From a checkpoint of a small transformer trained on Wikipedia: 1144M tokens.
Each number is 500 + 40 x the weight over its row's rms, rounded and kept within 0 to 999. Layers, rows and columns count from 0. Numbers have three digits each. The size before them is the row's rms in percent of the matrix's.

# layer 3 MLP down (transposed), 2560x640, rms 0.0406, rows 2554-2559, columns 160-319
102:509451509605483499540578506410499554451446441496483523488494561517503397541470528534545503501577546499440505545539609556522526486496483450517493519523499464449417541475512479503511468483507564472458558483488508511479505465508584570520525508515515573502543534524484488547461488524473503442506514529506547463538488469491627520502453471542611474448557606504448565582465525522515462500506568480530492484490564460517515558464537518534496547473577536470538486500469456516572478511475466
100:477531531588535454469507489546531541432512506486480484547585475463500498519546515567397443604508463480467563474502543482462503528479474421507494505450499539508480426562454449431514554565505522545554535520508410517455492450493469469497520508476526466532488429472518477548451493478511542522502518462467511505452491462448537509507407430471452485475450475552595439532490504510470520492529490498541567467483473483512551539512433502554463537540482540562482469476460532561463512428483461
103:509541571432427448436468476549472542501499510508513498502474501502473516437488425514548515470448478485564537554518521495512543490531503489501491524516467558552444497559480549501465502553509529498513508506539521568531487511529550445529517472583487520532528491535431515544518567500505477548444488581518452407600489452555497480474478539506520511544494521507472418515467515502437543588457523538501467433515498498428493465450529460470468440521508385478496463540523561484462454439550479
103:458480476402527554475521486457425455557509494518460460536447482512458491461485510442484499458505562545522556575473535522485453480586474506500468478516480525447477502507521477484547516433486426548547538495550529483493583555495455506566531510521451438494485506467536555511517528457482532530475501506477456555512560540457534541447452597541535538532524501406567602523450494500529510455566524439495395569483519477481465545437495512523464516449509426501524524530451489484504532469456506
098:554581462500524468405440444517579514575506478507463489490480491523532503486534520482495561484502530441514452492523482460478602410515490511510541484503556532520473448508500443502448502494530560447450518495499478533466520448473485494432512486531438481444472501595465544519587451558446469482497564468503523481538511516473503535531483493528524532567494532423481536430481476474496444472527447528508445495508518605451542511416524533462403473504503549547503483494454515447514492582485524
102:541534494526469499400450474552428561482495515558549543502422507492552485494470488537491502538516479547499544517450462558545490507527503556469561538477490511470517594480487472495502452492554493554472458479453482531526465444523518473445459485502466557557503507547465438550476508459462519461461530484439443550548523483465480546539509529498558495492402541567509487378483553545468446469479504511595480498427543526484492518570535524490463509459509489482535500563513499470469573515461518
# layer 3 MLP up, 2560x640, rms 0.159, rows 2555-2559, columns 160-319
099:522500477509501389479496520511539604505419536503457502493494518489472590532489496496447565557504559528484475459529460557485505381492513454497526509520557506546464471501504408499503510490484548466451474479498479486507530551520520448515480540501491531469547481517504437477497572455547489533510522491451457449540537540459563420473541487535576537548476531445549532582468482505486539496474456473548455537536459513458570556447484576534428503424469465493480521562573538562521537523526582
105:467597476453526420501483467534427496566516507531484568481440443522500585464533506436521437513451490413483461514529423505526486562476524490505463481520503461430480504520546534527446557463526523531537485471515544455583517484543497499499510477511558508573540540543424496510550574461439502542498509457540498543455519468508510497431480514442461420529580503469488512529530490521534511562464539489463508475449460467505532429504457505405511505588539480495430498459558543479510534528468483
100:562503477468494551500507464502442495555490585422535476499451460498537416609516509490530520527526411593587555454499603515478522491488515431598523464530462561496522528529506507446528526483480484454542594464563497553506518498534516485496511518474490516487495439465513487496505503392455496540547503411560456501527421449496529520499438508462468474478483493474594441494476459486475493467496473530460445488514478459524491534449496402513508464493533426502499508520464474417458530513495401
103:437500483468473468520529501432519511494464593455535534477505434470489523411501519560454473523483509571527451486502524557462497497539443545494560467581492519506486545497582495500584512483508510520434522581493490398494395514513485548422524578531478537481383542504487561489454494517535523535523544540434523467459463476585468502443506451479522486476541550489542495486450488481583584449486534498496540485520561501512515553500480549487496475522510460477459478523411541511587523442453462
100:449470464510512489511502494454554457570514557407469487451474469458423557516456465562581471534462481472548542456469547453471445490493494569475541534481528481509485533497470542512513541482527500468478486433538544485427451509461511477515593476562428486562517501479519578482578547551559568485439540560553496453419548463465466488465466565465511528480558499526485498532499508548566515436577469505550489584447527526466443462492405531533503515492464495500553454511532499510510493516551405